Part of a small language model's weights: vocabulary 2048, a variant of SOAP for these matrices.
Each number is 128 + 32 x the weight over its row's rms, rounded and kept within 0 to 255. Layers, rows and columns count from 0. Numbers have three digits each. The size before them is the row's rms in percent of the matrix's.

# gate: layer 5 MLP gate, 320x160, rms 0.0707, rows 181-209, columns 0-159
# up: layer 5 MLP up, 320x160, rms 0.0712, rows 181-208, columns 0-159
# down: layer 5 MLP down (transposed), 320x160, rms 0.0687, rows 181-208, columns 0-159
gate181 104:128122102099049125152150168127123096153146088123098143162114146169180123158131077166178160107142110220099181128048076182153185130113152139140092194095102124139113132122136129092112079146116111153056138152057154127096143165139163102160158094147127143093137141122162124111188100110085123145093160107138170192125150084087195155152088181140137127133117104094142125106161079089119091133120132111106175112073133120139084131121131156106130156094108127092159138124142144159160183167184195
up181 096:119135145114139170153133098084108122151153205152116192104098124117104091163113111101092104120071087150133139129121186081133191098157143106153127134153110141129088123107154093120077100107127134130159061104142081106134146116104105166102119110136068186155146108193146125101083102150149131144101125147154116122190130206169119073047128142115183089106159161111158165147115115118156126180121172126114113164031116140117087112192118152124085095102150155142203193134119107120075122145160087
down181 101:113078097111125111163138146144134194118084104094136099161131090082153114108154164172113156104080142154110160091112153130165103085174126113158134165113138165128126088127031124168105115116139163142104119136137079183159155125089052105086147072110183125143145087129086129066081126120141225117169160168090096170136071131138117161115108156185116104088140119182098142105100154109128135153133076127168126072112164123166127094221156163128162115122168109102110171113173111092106150133134107
gate182 100:161172170105115172118147171160128073088157137108100092105140108126088083133137096108128081107120147121120192186093133091166173094149120166155125164182128013142140117106147115071078121078089140149180140127125140086106106117116195161137099120161183099109122130174153163126102158130092129177103141082138165133096147165139109161108043138115134160168119091127162116112145121127128142113085114088108169139132119149194131122125145108156116144091072108208125156190089171122187117111157085
up182 095:129160107108078122080120124093099119165096110117204153125086146123136120143110087111132097181175081124091161128138168074102126142089106073073145036146134179078156169146119122071107136108181119110089110140100161119142107186111106133129142175113146164147096135072122123112136128134130046150175149139080109136210168101155129133163141145122119086136110175096133155137125111132128113201104165152124121064186118136161114116172122113177202062134109092110153084091116093150140085127115172
down182 095:108121086105166083121129121096141142154131067128144048106172116129178087088084076168110131141156079162191074086130148121101136102150151031125155137142167175160156078121096124073177157112169148111134120133155171138144106134074146108149163145177093142151207121068157113147113136120139111190111126102152090102113133207162084129133121094115109140117195121184069070148134162083094128164120134088121125129158123139078106156111151156156118094139118076128134140113149144081171161124125093
gate183 101:109141097105136113127143130150134091085117153144077189115111165102108068149106093140127120096184094165111119132154138066171092166174120092126159131187068104066135154142150141096152174070156103148160064132182151148093142100163139145089178130180199110155073137182119104143146108117106150146106122180100170186107090107099182154088126055103122175092140179119142156108116134090132141174114130165128079183121151092175115196137143137154128124103140202164144102106143124122161108139158109
up183 106:163121164152166124146129078117135124135123134098120129132130165113167093111155137126134183156159109103100085120080087139112134156178086113152145129135134111059131156102120090130171109096144117115144151114198162120107112092071069136117184131113118133129186186119136193084141140101077096140137168137202154123085145113155135107123165170178175120078156074078191141134175149153138153140148083119063154154060109162070113124072149116117133126137174050078130137125126114176218115152113148
down183 110:090140150160124110097135145117118147137120133098181134129127092211175148157096128132148151154155154074122191139123096164139177113115145132119133138157176141114089166160102100145141099126087160144111170057147091190159116124126063076091131050175156186134118110117101097107111121108136164174080144098092142102088169115145136117209121127132154103127122077136149180160087082116135069128112128122143215093148164110051182164126139086101135129177121069128139122138098124196107116123119185
gate184 096:154165099176207168109125098197166143127097107121158138137078134127178124123154093080141141121069097128186099144155115142169139106140065177143139161113136099149138122139135124143109146121100068135142095149114107112115108181126097123061119111137146147080218118199167175126143128140084116103117171142145152138120152161136123131181111161186146118143078128130082130139163127133193178111112110123147123154150150127117120164127125113101166117155225103141163182095189138165204054084148160
up184 094:134149131089170109131088090079126160158123113108154095076090163165140169123152151168189116196090147102150098115166142159152051139140123159159153090245166066198172171129134161118144121142177102185198152140135144086162132094100135131121101140170072094158092124091125143150149127167080123103109155108144137140128145153104127146099087114142135158120050105070106103100147130126139109116100100096152124185096191145165103143069159106160083129123173140142136114148156178134105112132128120
down184 089:110128103174163108103145135040078194170072178139132154106117139221110079126128147089119176070099068127162134135092131108146173160095146211108117111119121126120051094109138092110105124099161122129103170104134129201141147122162102157148129160157088088181133040048074103133080116112149148138115138185122107124137146113140125141107144155148124126128056102131153142203076121140112134129142095098187137112158167126152116101121173158120122131121166135129118070153139122128140122121101152
gate185 092:139150123134140117153124134157122096131089122131111189089115157123097135111142094149140139152135138107103088168092115085111114094179162170154098112108105115146065151147108143142176100120069132154164214125143104108143120080118096133103037164172100166129096148119185118084147138156179127090063154128126102192203082141171105141148119119118129126160168158191145097093126141125132115189177130153028133128188080137160118167121147121129115170158173176121179105142167118140084133057144110
up185 097:107177132148147197100105134115156126075144142109156097088157126142147122094136124189056089118071218110195183120156146096093109096106059138087102126151129158107120125142099179115091099126109099186205122136085141080129100153110127222142090103121125115151110122130082125105134173130090114079118133142133102101127118120117112136182184101167135150146123125098150113111114175129151136209123203210142149143143133151163082134083100150119103113132086094102142164143187133123165099133135130
down185 093:139137154166130178170071140123200127161136218141131158135084121120140105116173073144113131107145106110104137092116132116196158118113176172174113111181143114116113130129135093160183118138129157137125181180141154089148093151145076117139128142095122166077057085114150114109065166101112120096118094140112130168134170170115110092093130185159130171135128151121100169097134147150149134056126150134081157108167098167067163037088074091153067151082143145109117134160090122148114143077142093
gate186 098:160134135142122086103097102089064153148138053117131109083090172059108150160121093164130151170126095107108148141170139131140160093104133132131149141158172135152091113063178095099135088100159156159128123136103123150110077171187076151182113115166107135166045062128132135175142176145079138122144108145110071144110110090193164127122093151085183115134086136179094138091097132136138145162107124150110106170150146129146157086082078152126189183094125123106088106057123174075104137104134142
up186 103:185127111089104112152117123097173081141115143145139091117049148143124092115077105120122127109174089078109107128037098112101122109123081180120142124086101154108129141081090107137099150130144114143123146146100106154181101133102073145189114209154075127130161151198216149138163079140149110156150107171171178146145096129079086132099129144131091107131140153134181144134109137151099122127164184161103160116140131134120080159161096156133156196156158130130129068125083121153158184215133137
down186 102:151096163165182171179128133160073101104117089154157069141195197156139148126168129153186184131142156075204088112177204183096130118096177178142106121130172134097078120136069103171075138149093157096163184125113201152125166169142114123147149107121156138155090085148098141157082174114094138125124141140144106140144161072138123134125119153176146118110095121113128105116116174069077151093106147189121106141150151073103114132120133141163124089162134171146108142140111160169161137110123099
gate187 091:165129102127095129150093127070080172089123122109173109176110149155116103139197129131102090095138137156124111163208157132133126113060152143173179077133159067122108130166070134168108092034117123166093112057141138124117112117147141192115190142181082135127112120139144180150110096102088165152141115137148092113135116114134092165182120106215139121156109130171184133092119105157137101177118067114196062117152155128118144156085150122113184118156137118134100138140139132177099114117092102
up187 099:106121135092086151090117165059112139092132166161108183074086105124159140153138117176148136174084159102160109131149139119172142127037147089204164153135171119143127130135113124101074109101121119144140143097103120147191089123138119182138137084154142106106109114126152134105100108155130111134167099086104194126084202097117132164189106171141102126108092107117164198154133090104130148203175097051140130149159110101117108110198141056109156149133185174143145118182141126145129075122105110
down187 102:133124164101122070131110163077116104125116129122198116147121156130123148175134057089121109100153084135118091097113121135153045091134156153101201108072152133141116119156136060156178151118108123127166124102156183148084174129168142109121142082082162082162202098071165132139147162117140147099133085117112100132165093143089169112098165079211203145119129111126089144125143123146121120113110169137112138089088134094052131109114179153109108098142136126121035169081133125123130168107162158
gate188 101:067120096173121115126161150148127123119056125142193153127122191062134195187132156171080151144144086116109146138094145170174134117133106096138129128128124079139099157171176137079138062101115148121085143077097115078130091135164089188094158158164152170155176171124137092150108166141162135081125029141105082156111093102132160174156158096125098139130111113107121205074121121164161134116138074173132092137183122139083127126134101110092136111090143148183156103123170156163127130107116106
up188 098:120144192147128069156129171177117129065153160158094059151164093092107048129069066119072142216160149125087153159104181132169131092166172097069136154161147145146107160196124094112113099164119129095164166109113167152160105176063181116074087132125108148104158116122144152131150128125122077116146108125147118100156102093101165175181146132146140135125154145155139194118138153140149138076132154099089127065149119110156138101166140093162117122074136146154108144111118176131074109121113102
down188 101:154078111090110102115136144170120091126152109109056143175148139096097153081173108182097058118145136149160106142145085138138171158080097099150145079146140154123169126130059132120153108124154115090145133162149047107083136093092048100128110112065160156077078102168166176125095115100125136165099159157119141101125095082176163136098085111125084163090105119158092154101121160093178096119157129159123139100079126128134097193106139131103188165104123112082141184065088134097091129130081145
gate189 096:108131100067131111151132105145072140119068159174124167090168137160143150168107144141096103086125137135089077097098140126114160116150149180146130063157075137221139124117155077121142151150117132156131111122143152186126200134160106145173162165143062153165104198155090163173135230128116173154119167152114128126156098095059106159057124162136159111181122157116114082129154070130137104137149109127133119123091088090095142116114119151113174162115197122139091096162143173142131170121144137
up189 095:206092104094068118104068117130156109091137128138119135099122121082140109143139196093148129128152128072163141104109179114126071047221063187132144176101166141087130082151159158124110143121119125117106086093161108185112086087115108111129099113124147083113156105163093120078096121109119166141147120106148173138093119134147163153134150157169109118131087086130130130089106084120153105159091129159151073095181157129135135152092109153126120094048060119131108038114111118139193138101106113
down189 098:118147171110165091096161167098163103138140000142119132123141144086139092130123111126122136108096134164119171140147158131164138071132142129151023150119078136133109132160140136127106130112108098117117114179094136151162214144193092173145109147126152193166108135107105100048158086155157134101069141118171166126095132140091157121118170136150133177131150058113110181150112145139136101129100147141147128159164098095119110074158146119173177169159097181088119118158068154160107129127075149
gate190 099:120073169126154124050109145144183081095122124076177101130118134127100089125137063075166166172117115112096155058163131129145133066103141117130176154128174097128124134124137157112127090132091125099098105113134124161142170108165095116036169088171147119057101141110149175126054121164108153122117128140114137103073132155135104079127109156121137143163107139115080182093143027127150116160118112067113080122097132102149162084079164179115142140063089132153143107092102073139130137144153120
up190 098:115116117122216090142137121156103097183082130129104121147168112148113137113135109117132159122183120124115141085146074119157176122135113054124114119162134139159058098116119084206073143104158091156087097148133118088124117115108152145155106128174131038133109174124093152129149103084106115168116184089164145167096086170199108099139118131162089052159136172088082080155065122130166118120154101110139127081121146142132129085180150134121110165156107111113130077145105066086165117174128191
down190 098:069131125116167126107184123136121145126125145168114166106130160128100103154095054145145076127156131110161151176147104116183139117093125041160080140074138111147079144085161132168171173148162156125147181135165163099147099125107132098188097142109122113074093194133111151149143169144138108104208127063163105154155142149089129119060124086168118130128151105136096078097133144057157101128162084131097131138145130182117156096073075152150138122071144129159113145162123108183111085065180140
gate191 096:122106167139171096132157109150155125124176080076056169117188139073131081126158158113127118103121170174178163140165121128163123134087053135157185115180109150101122110180134099138129102129176198183055084123112103107103143129092121123092144130096148100096167162121152126079120149162157110157146149173073116148157173129147087166091191099080179192115165080147117123077078133186113149110136054155134116150102102109134122120090124111109140148104144114074148146128149159163182134123143103
up191 093:142113126092125182110138108201111065133146132126111091201147196071164146133131136135125124126146119175124074106128142126115125130115147066146098180166096103147090169129145101147129207091117142122097112167183102095105121153146127112132159124106147133107143067048181131167110127114144081181128125175180124127160039154130150124097121091120124117178220105179118134135144100088107123171096074135094126150156112131167097156094111081045143165120125096128142127123116113169075150079115146
down191 094:101195110156167203131129092161118092130148180039180069133132107144127117133163212090063193171113103100150197099137112112129168099096089126109116134099142117174118095123162126109140077122134163121121158113119130150136117136190089199134183154159156073074102127116171099038156105124148126138132113108107180139096181130165147140091142132143127114131108085144186102167094129140096154130172159114148098105110083081142076161121143122125168126124075130137120144106152141135112155117190126
gate192 099:119158140109119200137111120162103069107138090139116151095163157064093122062140102080195165131156101122173130134141079098061148160183133130132216084128078122106189169167089121121136129125120121114061075154128130166138151084113122154093119148150080159088076108158125157119145119130157152098089150155134138135110114143154163108114149111104091128177136158180151158105118124150147158154072112179145090140177115084061156138093130086121134147207131099132114148142197124126158122158080190
up192 105:132170120077140108137108102133134136128163129094166151113142116146080054110124139164100173207080148172127107118189183076030092119101135165148171165079206101134123137123176117152208162124139140125125136150170136102191154073141192155096065165082118121160108128110137163133146108143140126202142084112128155124134177105097108102146120141087066137136161156134123151145088055089131090144145145124154144130133152109122153131108142074145140112130145150138140091124123150109203188161127149
down192 109:166102105109173150086096116130133099109161139126090126120206120128132123074090117185160084133131137148153146176176127110136127183149132130095095117141061127092148096135136147129124077101155101116119091171139090167170036150099116155076124124088141125118101145128149076168131113137099139133116118130124143110125134173138101055092125067098117119172181065165152133135089151121123143221086146095101159139120172108175188154138183152097138132114144155131123203065174141153098139181050143
gate193 100:115135168111100186106100147142123145168134086123170166142165160109127133154125111075204109147141122133103153093113124146064119082102078084143101127079101118116145157116142115124140137119117093084132109105135109086160124105176144109121142115118144112133111168109151096113148187133135206085099089139086138133096191077126079086123068064158121154165122142152098115109208111161117177127099136139157150106197169152140109091085196083124053173117177137161140136117140102216076124118180092
up193 100:077123151120079175086089107095104151098094137121130126066057124122157082131133105173112199098078113109161125127080116095214159163139137121162179130121078097117147137046121170061085099121162148084126093131104149107159104101088200179136140170107138096070144148127167126113156166112135173120167114134074147100093079142107106136101132120108151127129062072115127117162137093107155171144124112145123135054188089126190129127112085135150177152132154149127106102106129112125143158077141095
down193 105:169129136142170180109116147114158074140161199115114144111061164155120094147142128073129151145120091121076120160130146110145172112083125059085110145030096136166151169099149127159054149114168119148109103128108163088149196123167171150114075122112094107166148138093129057169161128125105180110096140084076146107090110229104158119119100147131106140136142123079126129165131115129141156111088153143093088152164124140137102108146092086178151081097188190139102101108140119094109128132088121
gate194 102:161132147123134145164097153143173107117140181109105118113157111106198141148121141105175156104192115098127137155173119144132098133114112117106117100120070094160170131123138115119131124114129057171084122136142133152177194120096084105129195123174179167111176177156114092136142136122073151132161109106095074134102185109079223104110167061120185153141126140199123072134145173176121094150134156092111160109148179099085097139159154208191086121103095122116092125137113099091130099120095115
up194 106:110205078129166170171132154139161087125082138170180133089134078135105131114123142129143054141098151132101129096101213129112150106152126131112142148170166088161144108158093150147170093098109138139182152138083189132143150085184154109132148119148084064104057182125109111136141135162185088122112184071170129139155096138105101167150111153198131103150072098068095144109079075077097159132137105126109114094151123126120186142117198069105110132097136106114107107086101143117130099137136123
down194 101:146126154120139134077108129160114130108126124151105169099164146109141159150086135144073164149028103125191076156111158112135118076142099107193135120109102122118108127079133153107129047164139132109125140153099156118129054130156089145134095105142108134157109126158067119096185127123200081106136222177132079115117068172106192099077087125167151146135115136139173103122109093096084082085076130170145157120117152168159157130143122093119170109145158067120117132097083100115119079110085159
gate195 106:184117140082135113146133106176121124069089142142076154153149120068148153137129141107129162119169139129165164077143083116181173079140116162136141102126074079172137090118095151218111158139058148108121087149107142151113160159137101152148114070116146105105110180131102146185147116127183208151127145145119129146150170123112077179095112126127109123092108106162073092153134120122099116148090153122148128071070121069138172128152150113076062102174176160143083177132139181125133174129140195
up195 102:056164101135105154149100143100073171143131155181151108106128099120099134125124161129138193193102089163153130123068079125168125155198125155110179154152130110196150168127107152106150134112143112090114120074092174119126194173131147048072115128116101165191166116116132127196137139082167154139157134169097149179126149075179107127153072089196118126083168118066101177134130111137058128086202119106103136133159132158120104128151126128150170137134122124121132099142145144102143123088110105
down195 101:096099145107102110172177074124151186098079157082103121154112130185145081120180150158140100167111200091106121149156113110114096128110134092104134140174173116136104115100168133106149163163170176114123087148115154103173162124154130102051136078207119173187177125144144094162077150150158120167145156116106105072136192156130098175132165131174127135133144143141181133098129107112134091110148105152099104183129185101092088153117119151119127160090207103086138054154143126121111116068099144
gate196 101:220125181103126117114129141124118159106095123120190136140208133131135152044128148074062140146115143120108146170120126113120157116191096135134161097106123134149080113116109149052124124119122100130087097106131143157142160126097166136111124094140133092114095128151162101142103127154106101182086217151136086146114071097086117085177104161154140168122102094080177120110111184119152137104124192168189137112153142106153084037089089106130110162159137123121091181124150067078136168135131136
up196 101:095160080153162142159119146159098087129129128087119138199126116137103108128091171128130093136042077141100140119176154098111098169146185168140139128152128133117126110159154176099146051125122168175094111136056126107069107101129156146081130105149137168146106141135143097099092096172175095100108065111177096115139080163130168143108147147168155116172146146134078155110100114172170093136143092132133160105088140076119150112180100127103101157124207105083122159110129173161090112156076226
down196 106:109176106118174146159118131147159142192196163165083083148131140124068152101088104100130202128107156135120096120130135173112178173101139088092146068119142080127134097139173092113181164116098086115129117088116132142124130097143172135126167114122148129144130169131121083101139118143191112132125198143154123164140129094083117122033134067066145178148132164120154112178128074136127158186160140115102114078175099161129143053109132181100148104131114105139171037163148102122134119083124140
gate197 099:165145155068091142105121148133137138075105158156120163122126163180181086149111078092159184102162192084104189123111091078092136151112134083087133121071157135106119147169093145150176076161155125180081123190116132130099116145131169093162124148156112083087159108140130139128136144104119114137128168088127097149074120103075128134116153094096125152140113103199098119150176133109100121122128105159109138055107158179148081137177154115183129085073144107067113108159129084147128153120020118
up197 099:120128112136110092036106151088103153066149077118094069117128105111083121117120151164174085125152118104045170122079117124129166084145172144093156154089120109134112119112095091183134133087157134085152119120176150159121135064131134199135082136131113147153131146083126147068133124154040157088051149130132122138098099166122087155106173136123144114131116135059120146214126171124123188097112172124146162164138113139093098101111122141137153127081184098102105090154143191122163163141125107
down197 103:108137089116124053020176148140058187090136116114101128158150099140143083135177141137137071127144160148132168168115119078147126105140141184132104147124084120173092168088080187114074088086136138122098136110107167124096170062116078094135132157114172178134066126164119103136137171122161149127089153114161147090163149086139104130110140136120050150138118113118079173112127144067117121124161168151146151169172141135123101155105097201153140137099103130130166094112086086136135077155172153
gate198 107:104105089110078172160119101120200133125157129126102099130085110100151117175151113155130131149164092145129105043140129173162116081123044123113181083128091111118144086116071123121127122157125114132116177159147145145217145112140118116123161100176151150052151141167142062148161168121161143099155089056129087110136147124113141074151086123100105180127104134115105158148103094125205123119093157170166101080156182116158151149143177134120138202156135100087083148166120116161170104138176097
up198 108:162102147108085091108151089104155158099196135175158069171166104118144073161123052131143139096078161122130154100138128118167101127081151137172139153185076144124122173118194159138130161118086080083126101123073104087081124139079111090125151134167085130156157133144180168056130101076113104095098092105185148126142124118149088201189118161135121082137158077137115129127132188123161101136135115128145173143105154141067145151166064081100123165089145109113111116140181145133126166157149105
down198 106:053137190161123141100071142146145113126135095068086092067162159128125150117144115103138174142104159140176133141146100157120121158142177136118128166094114136145134142120146142144172175050070134157102116088134075100128123132125076078103127073119188174115095134096191168134184112078106156107135153163184161170149166188108093149159180053134138110163129121118094161112061104154112187111128165098164078138137115138079120128148104129053123098140113118105090107167139141157134174175126122
gate199 102:129165058141151159187146135116106157117171085087179129156095108143108114141134127150148144153132119151039116132202091133100148125184092158101136109127150121165164149200100091168117149112188113093152119088098034161129111154137100129120150128154194133109100152120118147157200128180119096097189116111166131138072085145097106061147136123146141107110126074137129106092120157129154101110051159126115147088133167094094097100169134153109188113098117108123142166127066156102110085082156087
up199 109:169125131080149083118184091164199128105130108133116146074101094111131143111143146144129039116138165131090054169137102163118152139067096122151148164097129158172130172084137122165087163099105124131066139080077096080154092131161109161166141189126086137118090124143162173142154168113193064125182133097176117123113134169171110166103154098129169189098116131145148147141159111160137079131135116121126183140135154182119123141171144111097080175125106128113117071150169138144050126161086125
down199 109:128119137110098107094125141151095165135167152126148103132123228101129096052157151189107156128150128155094093191183132143120114121123138114158139112161112143155171190122090115163162101104116126115144132128091106136112154146116141117114146150120139083145153171078159085140052078167137138189150137169083149081139123152170125130152069107179079113109156088105100127131122115102062142143154150165181156144120120055075172133091068081116129087127108125118130191188139116106133170164122034
gate200 097:086186140148116125155129144110150107143131158136164155099124101122162095112100090101108159108178106126121138081160118147077139137136159154168085084167123134165076124081091097099132172209104167145145128144124077127195153194104135154177139118158106115120158113127157153126115134140087121090130168108142166113167080130215151153109162084088161119127101117117157113097200107063162066136114085112143121187125146090170112069124129153206112097119201170148098153098132109154170188092111095
up200 090:160137165127152089067144170194104119175155156114125104096119116099117115097140189144141128161159083115071186133105134149149127098136157131134123129107159123090131083110112085165149195197179124106088124140093138167138124128154118142131123172175103133141145117147112097108132129153074064077164193037149060106096161099163145106140163099149111084146120194123166199151104139119142148142151165139111107144199111109041156173147140115163110149142115194126071105114142154147100119149091147
down200 096:115111184128107158119123123120174159137106129161153151186093041177140131134116123133143088141158133078114117154145192124197100137131124093184107108112161095150136131144074113134167121215130063132137122120090119136117130092143119124145154150099150084157194148078034165100148152116115177104107056145169179108158135163094141168123128070157186132104197139142084119098154119126139134110144119046081118101111110068126125157063097144145149140117138119115137121099065101091117142105145090
gate201 106:111147093155102129114082120131172099146129055081066102099125115146112180196120110125123125126124068198135064105114134159111104117131119167111102077153034139129187148160146085137134137099139108113120143126144142097106107150102125087124107125150117074156099139105152100078127121136155152141106207149142105144126104107127116151145095057046161155173165156137137182090088162139157176072148091148133144146169200057126068100118141154081157128099138158114121128092068109163106130095151092
up201 110:110119139090132135133104058194176138142141083141060153127144192177098118145104115116146166136121142140136098133120093136141132116091137123124085139160138180136096127202091096133088190176102142095090125123133095154178119168066122119150195115058131107095121116111091187140118177113143148158088144181161126115156164119126135166088108133106121148102138149109163124131166106127133154176187166084147125169127144136183156151066072091116086218139178195108145076123109168093121161107169132
down201 109:101122134134175175067149130150083119172146130122115135094123113123137136084148085137102139161132153117127077120111075124113150136130153147095127118084156128170156110110092183122150074096141117125129109175150173135148159053141102152117084082055088091171166120207140089128101064173118117086148121124158092114134102215096146100116139072137095121147112185140137081146139137143076127123174115075110122099121128166180169052137187160137153155099080122101047085159135077101154159138123160
gate202 097:125161205111184165103124166110152155080125131095087191142136114138084137101133081147133108113108100184127140108096106131144116164146118116143115164064149109169180125160136136140183126099138120136153126190136204152126128145117166122107215092143062087105141089168161152145105126100055133079103159177119113128119131099077113142182105155178112191097141093093088104148125080144130099119193099114105148162153144082075106170109179140121125135111142150094180067115181139145153105172085129
up202 097:119102127156163082115154128121119095173103117173132109184087153141139143096135097116123160152160101117132148087210135114115121184118119109147121124085133148129096150140161052170132147118192118149098125121105125160181125123106100131154123154121072167097126162165102137092148103107140100152121082098127150118144159128097139121085139155185114105178153179124095044023133112112191132121040143103129098149122046131118119171169106098125084074068080089089160135190150159136137118131184148
down202 098:113144108106175054112102192153133121101079115137160085132150179114170143070145131156109056121150065110190132145143108123171128102110159127131121134150191173172101133143065172103132152131151166141134132121116104102119097167093045097061139150085199121127144131177175078123147079092168091139151146162136135165136114099111157131153171142104129104191116143114106124178080173138140087189137134112147113123127135166136162138100199087127150126124070140109068160129091183154136176119135115
gate203 096:118061170124077094128116156069143072103123139156137128130102166164170120126119150140150165081117089144096115148169113159178159099120155076102123067129092128126053106189131121133167135093103123156137095130089144154137169160179097153084135174130134196091146138097134121190118131093150110132173115100081139146093155132147129155138110102145211177133157142107116151138145141145090092141089106110177157175133112113106121196136080183077149088126115126172048112183123156147037169133106123
up203 096:117148153133154126078151089155142081109085141101178088133125127109134139125137087106161097097116181067106082181093140125130102181172158148103112103138062115139162113112165158077132180056179080104158127144127062165149180134154135147101115121140096100148078135182144188171104118117139087142136151069128152152132143138136106084158058088077085218171116149154118075127150121082124142062133104154133111134177191137077125112109067110126092145127138105087125112138170094099147142164118112
down203 099:151109166083072137127081154100109134122137064167070152091115120193132155100088195121129150115161173155133110179093116123145126087149151134066033165139110146180150113124129128120092132129179093155092141150136178115124134073115125192090101085120147103130169118118092080136199139122088140161161167150111132143120164118134107103222116147150125184137179145127185110163100078129124175112095108122167143155137200178140154128116104140155137133075186111116142130152074155174139129125084144
gate204 106:117183142112128130147106093153116151173190081101160172160131143139119147087163153133178153136066147162127136122157194136141060179153134186154128104130102163094109204120194160116167068147125140117123127177136122107159146187128171118111082131138137134107148134113152086106153117104156127182197146115095132165130090073135175089141096059088091135178107146178087105135124080150135158128187071155131166113099154120132180105134102072110104122139082127144131111217142121138143122110121197
up204 103:122139117136108118098166139046212155055111130136130162120157159110166153156151120168131135111141103142122154116112101169106143149125080101084159133132143175206105041147120161190122143150084155124097172131106098205155116183097125160083103180133103154117128115110081112164056102146120105115130184129074104136093102134092102174132137099155166155121112122129057113127138148112107094097123102122087134125146141190129150121143149094206161136062099114148152132192129120174147150114175075
down204 106:185053139112092118122122131108057141133107202163200131107143140148145144140097171119155118117100091079083136184141118137144127138117139193104091091100138133188093211165139105139146135176097112112068096151129146120104210130092152115111151180138098133142124112101099129090133083140136083113140140114159172095147121110141157185163130096122167161132160058115195128103105106128132108108147076117115126125162066190179114165067173110151130141147107153146161145094113067154062124153150127
gate205 107:102107121178162129096126169152102121075116112128126105146065120115131151143175127169116087141140099179106161142147157171121137194086142127108104080164143131150151064110181136151113152140113194102118102149160110135102166130112083148120096096139166177173096113138072161119118160133088120166136136132090147160138121196154069089148139114154113117156125115143103166126056139097161129087093165081154085123185090045143184165094160109079132199123069124125079160089213099126140091133129104
up205 100:117146128111078082103221105090085045137148114189105076119120126126159143120129117127107091181149133148150094138083124116105129109112148161151085176052153127174092100132132122160149109125168132189146132118100174116134170134138092083138163106075095116084158115124123082066075142093143080136149173088094128090110136143121157095133088173115115143118123092048112115095142112083155184067119223088160105089156146097163139173106137105136098093135125159148144087139150104118100143160133079
down205 104:211108131117105119111158107107108097104149085171132166128117116131117126136137196128100123130149096144151164130125135108108128137189156130143157088145163075122104121150137160078121110133133150140140069202153129067095162145068066114158193100128148088164162110135168117150105139099101151139096135058094178185114102135117169147175179079103123109141119130155165084106158136083182131088139095198178156087119098135136102085146101150125114186067108145068093123136114180183073083090149109
gate206 103:098170196095136100124101145140156151082097070177140101124148192154113108134179118068095119176124105089101066053108087153163122142137102180152117122111162112125138132156139088131129099104145102131137170114127115150172112099082072120105170080151122115028212112179108045103151150137136170181170130113123113151115119141083133105101154128109109147136111079081195189144079132159120136065145140138138125078121116086077151122111123135138081070152117109115124146139115139148147141123086164
up206 102:164100101122174105108157165098190153090104134129162159162085160179140122188124172091110122152133158105135131185138190102141115113102149161142102152139169138117071148115143170148148100112158107096110135074125108160130129191148122098082126074166140150100158144115121140098192061072111165094093120129130105062118133087071176119158126155128190081171183105152191123143169126092110094147095127109102075104140149117054165049121132076132138113130143127100141150186124133131080123097083084
down206 096:153091117128147155173100119096184160156116185077143137133198134113115102118150155150081125089098088140134097202177145137109080153133144196117165101136131101141149105109119119171104130144153101146072130121134193108150158133179089148138089151101169196166134135074221105092162083115100064135134110131074116130118145148122154098151150158080073082126161120114131106101099058128105097170093138070164102070075149175126189168122111112144125077142130160121115110153116114142095091133161155
gate207 100:168122122128114144141146148146142120159180137163067115171075145169162148160134186144155118115098069175112125098169156114196163122160127121140108148130179090124077128109107060178183134107165137127058164138105148123107168154139113133147138087113199132112098182142103095145151130176108126181148150161179088179060174132162082118131170150124144174122134102067117122074159063061108062129052157157166140141096111146105070086139129114144132140141110163106129155114137111103162141127120094
up207 102:141157153092166185150150100115166207126208120102126194139113160166187108121149120153139126102094189181135085111158126144200172114111117130116115175076111098112146109154136082143136093053133162116112163159083070069114167092079080134155158126181155119097106133130147125081149158172080132182091099119114151125102162098148091118107137139088145166124123048199176133087137107096137072103108135139147132115110165173106067152108117132151084105115125112075168150122117150130122130123125147
down207 104:140139102118119071152147128097109163186216070130082121138167114160152118117137113086086100105179156106203131194067124132101115111088131142116090112134093168072138065104079095149098144073091205176152089162158091137158160171096129181159123096160118140110161147137089139110095153124053149156103081118136105099153140040178115124133109156149139154153104229133127176152107095159116153133139093103117151101133120106103095157184152142141135122125127138150148106112115148145111154130106114
gate208 104:094147170108057143076085129145113141106148157125073111132160146153124102181175064147105113124143083146066106167127120113164126169121096102187149142088061104173107182170093110118099210120125090162123129114106098127148135162098087130142107168115101094132120187143110128119136090110130155094061071108123102132120127060049063086133122142094129135102207171118152103135097127068072113182090116120117111118140122077121107103072169108128112135097147152145105148133118142091104091151144182
up208 108:134161144110099158097135129110098131170113166139151135136085118120161161111120129138131108082088128131178058129128152067139144117169112103167122089191097133107105141166218176079091140127154126162113107118155142111085125179168141147093096065185111126176153076127167104080095115090097142131112140156108144130086126125098132157176066082141193178111188168116151093155110193117151195117168192121133138131110125165137130187159137129150143128056085141120142136111041119151150129105178109
down208 110:089163094169100100076173109115117147118050062157078160110112144140119165164130137162156118172089090123130155184069170078049146123113079084108107157140116129152085156164116109126086132102139147162145160113128118145118124143158134089155144124150104161113108094104096152109112108176142097156093107137114132114095065110099090074161130134162140107108121074132122139107117148139131133192208095128134167151201122096160136153181172090080095159116061116126137095232141132168166122167124152
gate209 094:113126087139149161114105071084122128169098102140097202088100152103139148184187117057128122067153096103093107098160131156141113089138125151171109205124152147090111103087084113175131081126145082136184141134092160123194122173102181116159065131157145133136082133164108184135134114150096145134098136141164130110149149114103160101155064095151124100130132164130138078105133147110105099205214149115155131103125105074142085104102103141150078094110119137132119123073200166109164179142110106